From a checkpoint of a small transformer trained on Wikipedia: width 64.
Each number is 500 + 50 x the weight over its row's rms, rounded and kept within 0 to 999. Layers, rows and columns count from 0. Numbers have three digits each. The size before them is the row's rms in percent of the matrix's.

# layer 13 MLP gate, 256x64, rms 0.196, rows 105-255, columns 0-63
095:477492438413475595485449464403540537492499465491523471538552486448444509485505514449521491491527508472536459434471421553481570505452487560481383525508376358504565516501510503485387575468474510
100:476496500548563510429473430485456598528485519486537522517488549443513595425458490481430551418473479436579398502514538407423528557471449469543462505542532496497440483426466546435392518465569552
118:495519510478563408457506530518549491527618505487519492497476487481384539563535546529555428588491478474459411430488526475433443537445527506504466545502424430466474566579424442411557576468456498
096:500486415489478445508469487631472510531550584531477572534537471471383516476416410512507515458509456511567547521568420548477485479552512518455552467529517479420398466560557540449465583515565484
101:475420489452575471478495483478466466486522449566511527526523404520471468467540542536507588544536530466510510531519479585502494531536392435559403593476468504442371552521443632525512553469538502
095:485458563462576441502541544587524473554543412499484491529531457590460521470454586517452468618532587489507410523473497558467564469489526471470440493427534542452514626562461509561503492465572485
096:514441478469571518457546533402623528516515524479519512520436439412503542427493534582556496499504528544515476487514458559433619493477515525494534548508550512461415416484519400515470500395572443
086:473518489467484490408517492614417526557514554450522497598473446418479587466510500484525557475560488533555516449570509547446442506495522526540492524507621505519561488544614429455571522556555568
099:465497461497462616485424438568506526434545537433495466482460564566415602530515524526590531472552530466464518433468541385540533519528552472439483397523486554498560504552464518459466523485497402
111:566462482478457451480500489480449462471571508453543507541492536493460553494480439479451589492518546610476475537573434446492553481525512539579541517590470550481548708479530499515500560446536464
100:535486423482453543531580588556504572416515565475497563524522487493525582461536457502519528400488525511503539482438444532491441527483410425615435542483500579494409555418477491488441466544558471
098:504440537517500536470470554458459460527479470503550497526396477503514558421530442444526575485532406420496467481557423564484488471513488420471474549505536612451460472458537616490393564456582529
098:518455487473452562520569501448468524489514579446453533553417459535489537433492454427570572481538504586517534558609573544477520423557495419481510544577505452518573473494538571556556508565537416
098:433450453489494483412477443464567486464484543525497525576443496434490532511580415408450510435545540488541491476548490485407625480476464436537553452455538540450522531429514510530506496364572514
101:503489410479474541344506435514467525438542428436476467458535522454529513512471477499460556479504492509507547442474430434463617513535514542530428509602565482493535513530580566482449425550497404
099:463432497449448495471481403467542529462533454534534456637494516448400482358539408518425492542537560512470427540516532580517490542486535447480494430532399464509476545487500441485473502455501471
111:570494508491575482502483492502503512556562514452428444534489568553439522477584578475597565553491557524483455451431459457483500519501468498425433577416497538466470486479422594613461556531527416
105:563528520390432500577519455434483477486550434539412476527474527509434536495451488424495477520566464412509492510542488416544524547581415534493458543422473534464525632466462478566475540468535424
098:515501469499537553482466467526498467534556499585459562489574499526472499394527486536490484569492457456550498449538499555507482436554468466448446549451444395357432585537582513416533557505559567
096:554477426493564409513482486469570537474564533451461567547473497457536527523587591552581438546481544507587517399542425585498471401449454521524531494530531509505510518582513433473454573444478479
095:428505516511493583391506567422498535434540503577440509517492503504558513447441482486545483559540498543491575560488504396514477540532450493524425596462465536440421485416510576584518501585426497
102:546464467477458419465536624552403459430550457468498574481543468539436572488478495454481523537512568463451460477491516535393410550571488445570444446436474502532468493481554531534473588562473465
107:437399452414550489535493463496533534553617502434473580527519476563468560471503464491530508496457609556553545551469505445452487529437433514579509478557471446493490467646522545450497567507515522
096:508461432495484469454524386526397516501507455495526447556476508468497589465505512544460479561513543411509545604427552581458503486538441521566558503508436483529484435571533486462404609556555527
102:454529511489566564471478464488542550552520518529550536502504506404480562403521391550420560481506508475447473510485469501404526509638543479597471556490517420466497556497619530491492553544472442
098:467502483471525500514463521497322538557499526502371484467498450557481537516466420527474607473447478535447443522530538511493505532486501447483405512562525485424493522469462622419453547565526499
121:496423456429471522533566419469494499428558521516469454524482558560549608442530495450498550553570455583560484501473486510460564529513506441520489458502444501550504469401587505543401507493614420
102:503455452512529458561474543544519469456563560467456491556416469556438497496570514520541427561493481599475555490350552515502474507427534451484480549546535600520491527532587500505410564556563455
096:551543516449505526516484413575505444455613469520433491619520498431565527543509507480492419526416508504551448430575452534538547585464475455538442503520553558460540595431456445454456478513481469
097:537451535463476455366425560461505473483462572453465446453478436539534518397487499511521527598526420507503476452444501468430558425473565444553415443468581485554462440547535461506455498448545508
100:562496494442564537534475461560490535519468556466438505500495536493523591478436497400471493552593509566548573503553416542476515464510543497557538468510432470421491560415479526434497447431639559
106:549467501541622556463467516398526559514500399530447488607547454490460541530547434621535504479498526479525479520424456482484484476513481488525401477529444435458564557463475582432456518454496437
105:452469511463600476528615513467532583496553468464493572582518466536478540480427484510441508454507514570471547492506482471489548385575505413599441458515478529489514512399577536477454442539473417
099:470549584442563473572516554552545540524502486512562474543450632504466516462513479431455553467626627547492515484520541496508528487476518426486502517492430483536514517554610513461458415444481431
099:575442561564585423446476526581478588519554508469549454611507487471516544507487589511449493532520524513393450448489507507517478429474464497478453545513503454450455492550602511520437596481561417
105:505429490464480481501496489493457490480567515474510590496557527569417623471643483494560503474480493427414571479461486492520473558457558530517488492532550456535494521543477398454561622438486439
098:553467452446531473367544581466525491453587527436471477577513501466428490401453576568519455528473530562527503437557440547470456472367474486532528489504434516510466472538444567545535556496524471
109:447545476484539424474539424555525530512524453444468515453539429566473552542521524408506467560453507399602551431520448447446481407551511452496523593557439501538457472497464523604460561509532545
097:488503530506489472385556440529500448473498405458476487528511524588501561451492570524528478574532442613382557478549479465490642435479490521551437508525445573471529533538553470546475546460484495
101:491537513487455453407526481491428590542493573498522572447491492473509538532496464409492409550576496562577473537457444515482484446514596440476492554463460460537596514613463533530479534479447392
101:547542523351580578490470545578545515469578471530444537535491481510528510417492445518474541492412537435535464464556494498403489515493513569438423462506478494407410471597488506521501555544505463
106:598542587424465389468467476478459483545577522534613446516496458560459521434490489531533519537451471600492515451485500527533543409489469529535435523452495522549527390452512516436548425492495420
096:532500457493604391505602553504483574466561471489573556504441454530441504490441589533399535563433503513447528437435483529480496438440439464554478470498555532537423466535499450445466530488488421
102:483546545455473470545553552452448475395592488516468508552491482527506554456517531495473471564485465480486541409481432510483534569437536503478421619459406470428560572546564464540492534607481428
105:465411635420534513438451444437450450518499499483449523549515489548580576503565392493506516520462483509557430516513470497461548591493433430509391560502570582510496475499564534471494526478480515
095:519459459470519511574461525476453495444515594556484527498479523516538539406435422510455516467516419471517533482518466612498489441501538558470508509718492505568410502482502520570525462506506523
101:556485477510604396425553471407533498472529509453594532497466483541446513470586585438489522511446512373557503490534476461541468433521529471489543542507378525457428519518483447478523541461480428
089:562540505492449553576579551431520492501511512511538577453541479498454476466425527478618442497523419498415501489443462462474551579517503493513481542642453483444535478544616521518390502476495493
095:573578551462414579446590546448482533562566544488542486512527523464528551529503427503463565455459487466501483553449501466590548445516509425533538425645573588542503464553543486493503478491460499
101:441548416463452463511504490592520453406602474483454515474509516435481627481456472538542466457529439604506427440551526553498448400571480507458400472453490568529495531440459505499468524520493491
095:458379446538485522481606550485470550544512571532466527507548509440476481466474597435512592583532590562486425468562487496489458558485573507529463539541517538502496631518563522478449460447535518
096:518502443421607426488566480444478507564587572502548537490441529546456477497497442546519557521535505549490452492559592513536380531561488436515470554437553451404473517479488471467396532520506567
100:409604534456500413467533490548489484472552547486566450425539503508511602549526518519559425524464522484484415476532439468401555503552507507396513582511495465433478483620535442488483549474541461
103:540532504463563528432493530479522636535578426514563581539512566534550500445522467488371455575522457456540478454520500395507559549540466550507485473524487560495479525577516559439425544533561522
099:492465523596527497594529562524517520555579509510477544457437527567542542440439553550514450582570530586513534459380509511512512432414607493423455422524492524567540485544541484500442478523500521
094:501535573503457481462601478517571507485494541542470536576468529418519503518614504516529537494483448650505513530517478519474452562494454483451477543586536587381563575534426517464474553444499529
108:448541560493516516490636549527489473452580474468440528485460469500519556472489518442470487417474490488550435424458520584486524467530414544553477500528389584494430518592567547541500525395536457
100:417508456471595498437538497487454522557526522379517535508478536524551548490564523503592492527490354489508524439476471541451592483588486489470498530446496528424490565575518509530565539603476561
102:487564502556567446564442481476571486527544487385470533597507392447436511518535441445491548499534459524464431490531485488593477543479439381515417494442530527513516549588495543500471458481446436
100:521435523508427516513463506514490576529509526551426609513445443441548574463556455454523435491468500484524563481455571483439548530452599483481435515530415407473461466453460469555484539390516405
085:489546423532521462502513528462536506458442587584423455513529498434483520371441516470455524553495549590500520425497493562500550487481462495466513478578488469529492418427510524549331529475558535
094:438485399497529525519584509485491490558529560414573459466458415587547526483494463462621522470503509533591496458573575528467484563568451535509489459501376438522504467494491511596448522486511453
108:450473456457587466575600486453550438622589403508525529532508487543548517473594578440570569533536498507481501456528492507463482537548571532494494592539430455452497545545511489447513567505548470
107:446524558418538452493468420468562528561549429471491481482448537523397572475501484546541455524542613426530522443501452434498431568608519496527548496533462441558555570536436548489440546548482488
097:507468485474461438481550485470516548545510494466429413481526566579501531408447521450429431483472571387475646511499488479535492475564543516417509492504519507526442499475642528518506533541455425
110:500482387386440522457508432515529456460526521393543483558460612498580560521535540518472534459527529602518457543487452470445511500584472426542473470422455508499498583524456535432474553544515463
102:463474547585443386449499494496552527483534524537497558559563519469476514472519503504518543494390552556600498508468454478468507401546343506486425565407420497538507490475533472518501535464448551
107:443404464480619521501537517562514460519561428493615511553496535513441520496602559458477486550442559490523522504628438439507463493507494452496519440514529515471522508439544489476390471595560487
096:522493502391619453585543435433513580486480505526527459534480522477524588526553526494504503507559528480523518590594511574414501601555535509459465399521471427462474529481485518418485436506533455
103:527491484466484506505496483505471530449546530468465557478464516596470547468481496426529442474364510620504456473448605492477577552523514495540380587543494501496468477439504536553493525516447357
107:481426550509571470465540530495403478616611544550459515552486491444426529469511518427426595472495597376539453540500508479572529534533488485555521482512542542542516456426480496509479533521583504
101:475500461471525482501555577406576468505594498486548596511547514424371551393489445498465495554493483554497480483529504573501454464402503475576434470510556431600464466456500497544471495503460448
104:537400554418484490503627463495407487455553447388460576500470519469526631451492558531500508581529540506445519479544498547506495412550569423497504459491476548473516509427521533512513515524526422
092:506527445517422401535596523439534570495520523408421486543393500435474512464423441442474553515485453465574475464505559555443469547485534550503527517413442555524587547501511446536473500585464527
089:471545488488499487397543500437450560559528403454461495507612510501534544510447579450596456501454512522528530535543452488394464495512519546416545524586510417393480539497556502522513486397502475
099:478472458539511492494451410419441454422495517493624493583442417520460567466538477544454579539557560528498489558473581477505464458600481503547487612564475532505537523460546555558458549467525466
096:505521591436458534509529481444507493560594539488476522445566445538414517430570468520430447458510439466474521469449529440564529511548508517532516505502575614515423540528635436530458513565497429
105:506441394521480568455563495451543437421532550431444458557536564484524637480476439409559518529497467548551552491439505499513452487480560504467451504578449467477524526527517507472563545428598442
101:555548421486506477543538450504435603433533473481441457494458566464491568438504504431494475546513576504526422477468424439495498555579549563426415567554549498482507455537397594477556470500530476
118:518435593483499531509580527494511584507552482464475559642448517499550550484489541392555548501490457481511489551581550486514604466557466457552501554441463461486399549498548517553400491465534508
099:513479573461530594393483389500577583563542461484493513526496574528500564465540453535536432567583556464502424430561449476467532539567440460496506540506454448499471452496472460490538443593516545
100:502483504537464555451494540565464497516480533496486548526508427523338548498516447440542527539618485457554479530451449484471510477538454481466501479445506574520539491520547495593396633416536444
099:533462415466489513441551472410480493399569576513347584468598492500482493498561470467600485563440549542552542470516520485490527484457506409484445562496493530464485475544490417504524460449518460
098:528525536482586546525553487488487539497552527505531670561543512509485518397446477506552541482401527550480537413557536514568441539501520491482496511426506450434449547591493394435550542480481511
094:424518516563449589489569443415475588549534494524467543460409520506461506505453571362514552492504534417647471533560449455448545511496536434503518522538537539505556481492525476456460461520470474
107:512405440478556551497514467422488512547519483477426437512435487480606592385517572475523653457482496507533463547469440592514586467539516467519526516561522451513499509455466454479507496447549461
098:494509475503564526516468498506465508487553532563569545513533398530416551458638432497550434499422473501503444539397512471622487439408529484549445491482591540547477518454518533510465474549545545
096:555499533528551472453469530468551498495578371554589579499509526494416507533558531545472457637588512430449467499468532592489418527548512480520503586523479524406564520529504534536473553481503498
100:405445520457541585493545447395513549495536533451465520522583517545491582498485434464421552505417483566595477422443519453450576488524538559476551587484461432419465537484542498538539547507510502
088:541574508525483511411472536480542576495483545498529558565458446523496519432561432503478602471469498542570507578512459507472483426487463478464444530515501434491508517472617552618376478568544429
098:524486487516501460534515476593402491479560489436477559525416488495429551454466484459434486555429426492476496438438557580488402354506463487483461471534496577520526448523537444576504573433470500
099:521523440560491481466438562446483558526491484531544517606460579568441507476461481462430536445507480498488505560572478540480525448535419384556477583448571558486424518516497441567501452585498403
105:490476551430497529502457507539386434522517437509486544606469574471380565468532496435489538468551520449552522504438531516465566409579494593554466508473599501458468464579520459511531519465450453
105:658541426496559502433486466452444501532510446506480480545445560451568529425481486475453533455498470549508481526498437516427520540558493374509503562443473562515473482556586494402521440508560559
094:535500465513468510423469485540582417416532478476519484548448586485470532418449463516526520407505563610530576507497457509574566453564402503532424561458419445517560483493503470455562544522487447
110:414511473464523452581527393563482535578519537594500514480542446442465535436524557525539563471528520509550472540458443512510555500449592443569518529464495455588562510504513467553414550500575391
102:478524574523554466475463504502503646515551503513473514534444515548476538539508548611488487513492480540530575374413519542441475443470526555504522453608526532488379573558477471409505515513519483
094:463415457431496510536519503463562493529528537520445468447494490404511509470509492473474560594586599434545539544499511469449513547519561461576421516519573486491468506462455638523454505599575431
087:503524522441462396498553455494477546471487501515607503466444511513516534505436534466473555459497431484529489505459446483567520462488392539617531479496582539611543527506528625483389579471505518
100:558480510493418496471564416506534509562466533462573448489522461483571580390593478571511571506614517520508509515437492447486528444525531583409562421464484557457519516513511575446500467451524446
111:529555541467481575493573521471472555459626544541495602483537484591463523516425462451563565544503509454468439457522533485524439446463541548539424626480527490480522401507496510577464458574493494
099:427394404432464480435466539511435520509570519585422463605575584513408501518529514496469466496487589476504463461523472441588448543486567487455451585524490504421474453510522508460497518492517450
105:550448541493553419503475375410466486517579504457421534545542554568458555457563552393475543402455514513456446478447570474526561580452466465544442469472436511506492517489453473481503531431481464
105:491443400470480475487535546458561467563557491438453444558564500477478546478541498491550507522483567614466529511590531481439565503517467496408393424529499413470471548580506487549465510546560403
104:473508534390499564468631563485476453433547510538492501502508536488425605489492401446541550453629455474510463535537542599565547469485463500531531561573479482495453456474488481576468496444503502
091:549458480505563511632493412489454504566523503437555530468487481537528532515463423544445419471505490416453616516568549494385511455574444528431463554506519538545517410508530544511424472483513478
111:487514449460625435455533465497495485515563533505430588552544524484482486440492520416501385540503519514518612461500478571511491499508363492590465577487522461478458496561538430466535582460476487
101:540423491535455455500549482499507505589560470378510389565447581542526595449536563559495530529455524495448550468495417515454527411524553465480555457519510499559531534486557412490404505506548527
099:619510453451561506505487504527540523577555391489580474494394543472491522498501480516415476557586554530493423490494478410430519477514626502436447446531516434426488494462490449457469474493560491
101:533484536458524551547472440632485498541568541446423537569516473540351585505482530447479459485455539564450471493456455477489546537443508470517479562487461481503591472597543449527528547453444432
098:481525503559503480437635487508448542551543501547496548458477518525471554532460507468514487437497477500459575544467450639542619501559490536541490544460609548429496459540559431555438543441531539
100:522475519406569492528458540516372502480536461483486529482493398505434534473536525479532482523507477450451525545446550483574498429450437497512425498517461590502412497595452422546519616576528438
104:421587494496553492441561581552513585528544470474466551482434480509531528432566512488561511541470501511482552509528445541621450574544558507564455538439550479402464556539596511480404448524502492
108:634386467456493382482495508570499471479526543543527486502436577487519507485476404357541451547505533563577528436513497507531494467575525537454476534491517427517455524493527521552430530494440469
095:505481453486351504489463603460530527407599500469519526496501499441449485459490592493491459606549492526430540498461438532528547445489473478536488479466484478474495484527424447622436593467474446
100:480547486407417432525517590479574586509597490422574571493394533467481469483528487521566502493579519512452466544498561533543483474491525455552505492532514603580428486551599481501450527540532492
092:591448587468528544492587512517506642464451534539491453578452511460508547410512460524530530494519526478519560570406527512522477501528463414499564458525489578507507512450604510587460460494584459
090:486481488541526579444491500443436496529476480487580553577540538500501487427469450476525563495525613464547538502436560489423544488467460492465416527522534463617506446548484535507345589513565482
080:395479482534487555437493447397469584542557545507547491483541490436560458501516449518630507481485450533484639551550431513518513495558402536418492458557475502463516448488508545504463509411519501
100:467454493397489570526532504527507546513526493486506416486526508522511652500566554535499529674487518449486526516552477538493521528499499478465460567501448496469543521457543607388511509599550485
098:520565502479404509545603421475548576420598526605511568556545574538508531506495453478468408485514524445522489414589465482482541561499452513521500547477505610472476531558493432492500517552540528
097:425436518533507506470515438438529533468569511476476586545418555553528581444537483493539522484446638585559502462444494476455461526496498502541445496438479474500528489556561591411497598437556454
100:539482402438526532480481553467549531408550494434474429445427585505535544459553468514421497558399491518492527449518488554423534542476530493506496581537546555474495629582549513576481537438477483
105:580571466466395484459460462471486462467610475413444514528512490483413540483420510494540506430479537515586388506541508489584453478493418509450447437504536448387478535521458474499498563446507464
099:587455503492479443477484404456515460441583562411446449487502530484446556446534505539535521491454564535435548473536501473473418501442535407558425443433561413547586533463557460491480432448513488
089:476517395586485485556484413501528456489652551439520418474552493505496481376488446518428470537477507503548430447526535610558549496502424473570540506513491500486522529477437562439471527479527504
087:466578612446480534481442540518536496486492557365516563530585492503507504478485593510492520473492502521508516394455476430367582518461494429495463503473452468501444523466605434488544545527458481
112:481524588458498449571530488492444497480603514558515565625518472542461523504458449417583584604523449484523442548493475525517547515454577411519469470410490492459401486542448440505529538500496517
090:490498514536495523522556594574466382570539551458511514505556477583544523408498538489580559529523569508502414414469455492414535404529533529556503476504446487552423475480522541559428432529522446
108:515423473419548515532476481492547448597506485494421560544455501470497542509462537356538521441533539507525479390500448381465513479570464585549521550501562566442538525523530502512515547497503397
107:571487457439412486465523466501562562479496573515389482512515503533493569364480536544555554465529520546628494432580499535451469512455549474535521492511511500489607546515561557458533462550547438
102:515527498500495383440564432466438492536539498387505445458428430477451529488545479499483607501495450508489530554413495438542487567488493506571490382571527497556496529528524485541368543452532510
103:503559522544547586514523557534550486529520561501603501491487509546483497436480463470578540516524530548523423491576454555530569551617484460470576519492345556480496533577485504532441567558493434
103:545523528520576510539457456608460522448577492543525436482398514519455595495522521440412483535473472535508509512516431536451503571570494498592415594556547530419529530414445550442507464536487512
104:506458449421554510528467434552536557504525530479543415621568565549432559515435524499494507438512580500519461502581466464467577489522454539539443517529447475386485573493419562435500445515509434
089:409523516498584540495571487488530449469552409525439527532449538562477469592475440439529488510517518478518426494515473459458533527525468418430486465428510430456476530569455511353522523479469373
100:570476439550500534493528488562447586518518518478499587473479427517488509464501465546604606476549493505472471498454616473440576465403495476481464545571587583462432488517453528484475430477590477
113:502527528472516470442489496465464588536527527515520547594506489413499583501480387452534455560549389531548465563478510507386593525547481540584519535449490480508520516519561509521486639466554524
094:609491431508441425481447533486422561430510557481553476558587465494551505478460542458416549516526548493536502464508483478500560381542439460438376412512429489470541580499485523541476541487514501
093:602448526485541472478479516509503525490612507472511508523548554473479496531521529446488586657520591578496539521531500508537453484522519510579444580478533569515512366533477480527453499579441422
097:486439524599611524501579454452438497476552563484533483513500540443564505421501425482446537466521511419580517580442468535522456455535457454548521546497425530503424566471515484543502569520522370
097:584479473459514424447492536507443505534554440502524541516470428521483558482493552565439469604479496612416533510504527462523447521428559570430411432552503485459561641522465509486490548475468468
101:574409411527463513466457474502498488553596542476553537499562509436423607504440498471467489585503452553459461538538464491582614541545544493467544528463611537518508538465456509594487502497432503
098:472570477355461482458543571529508489537588454474505567451401560462508530491457443440441591455499501491517443450635511480508474519512526570514445521547405483456511554541490539555508565504458501
093:536535530468531521577614431413552516559544395509430547537548445494555605530454486547481548499422494478489451472417450479422503446611515512450471527504446435455440516493483534472533523471508433
102:498448536393457494453526507488460625496545533527500522627489463437441512509520523464538481461555500465476438438517394464489567477436591510584471502481499521400517571431497528507519557415451464
106:575394459526501508501554430366464454550521449448543456472474516479558506478484518451458539550545477489615589528531378434448505443554539444501484502483405470535488504525581454517472487450493461
109:418469545489600478505526458473456569469583536447491528598497433512516542408486515499483464482578484528458497461379510527472478505534447450528518505510464640505454448563508450438487617496571515
105:483447554437541489498519498524416483460580485495404538470451498541513594502542577455469521506534509548472383527482447532564479475385470506512439505422474490523490517479475525347494482591550424
103:460433536472484464525485473377550501566534484506539452524472462433505572447504475491508442606579511481460463571541447549577573557543512505507464583514439459463465517411528504588432480412561447
093:488491542511477433546522429581491523622533532579537470484500507423424512411425483557479575489441526531395535569431537482532454524580461539486478527507467547506519494525594458464448558593487446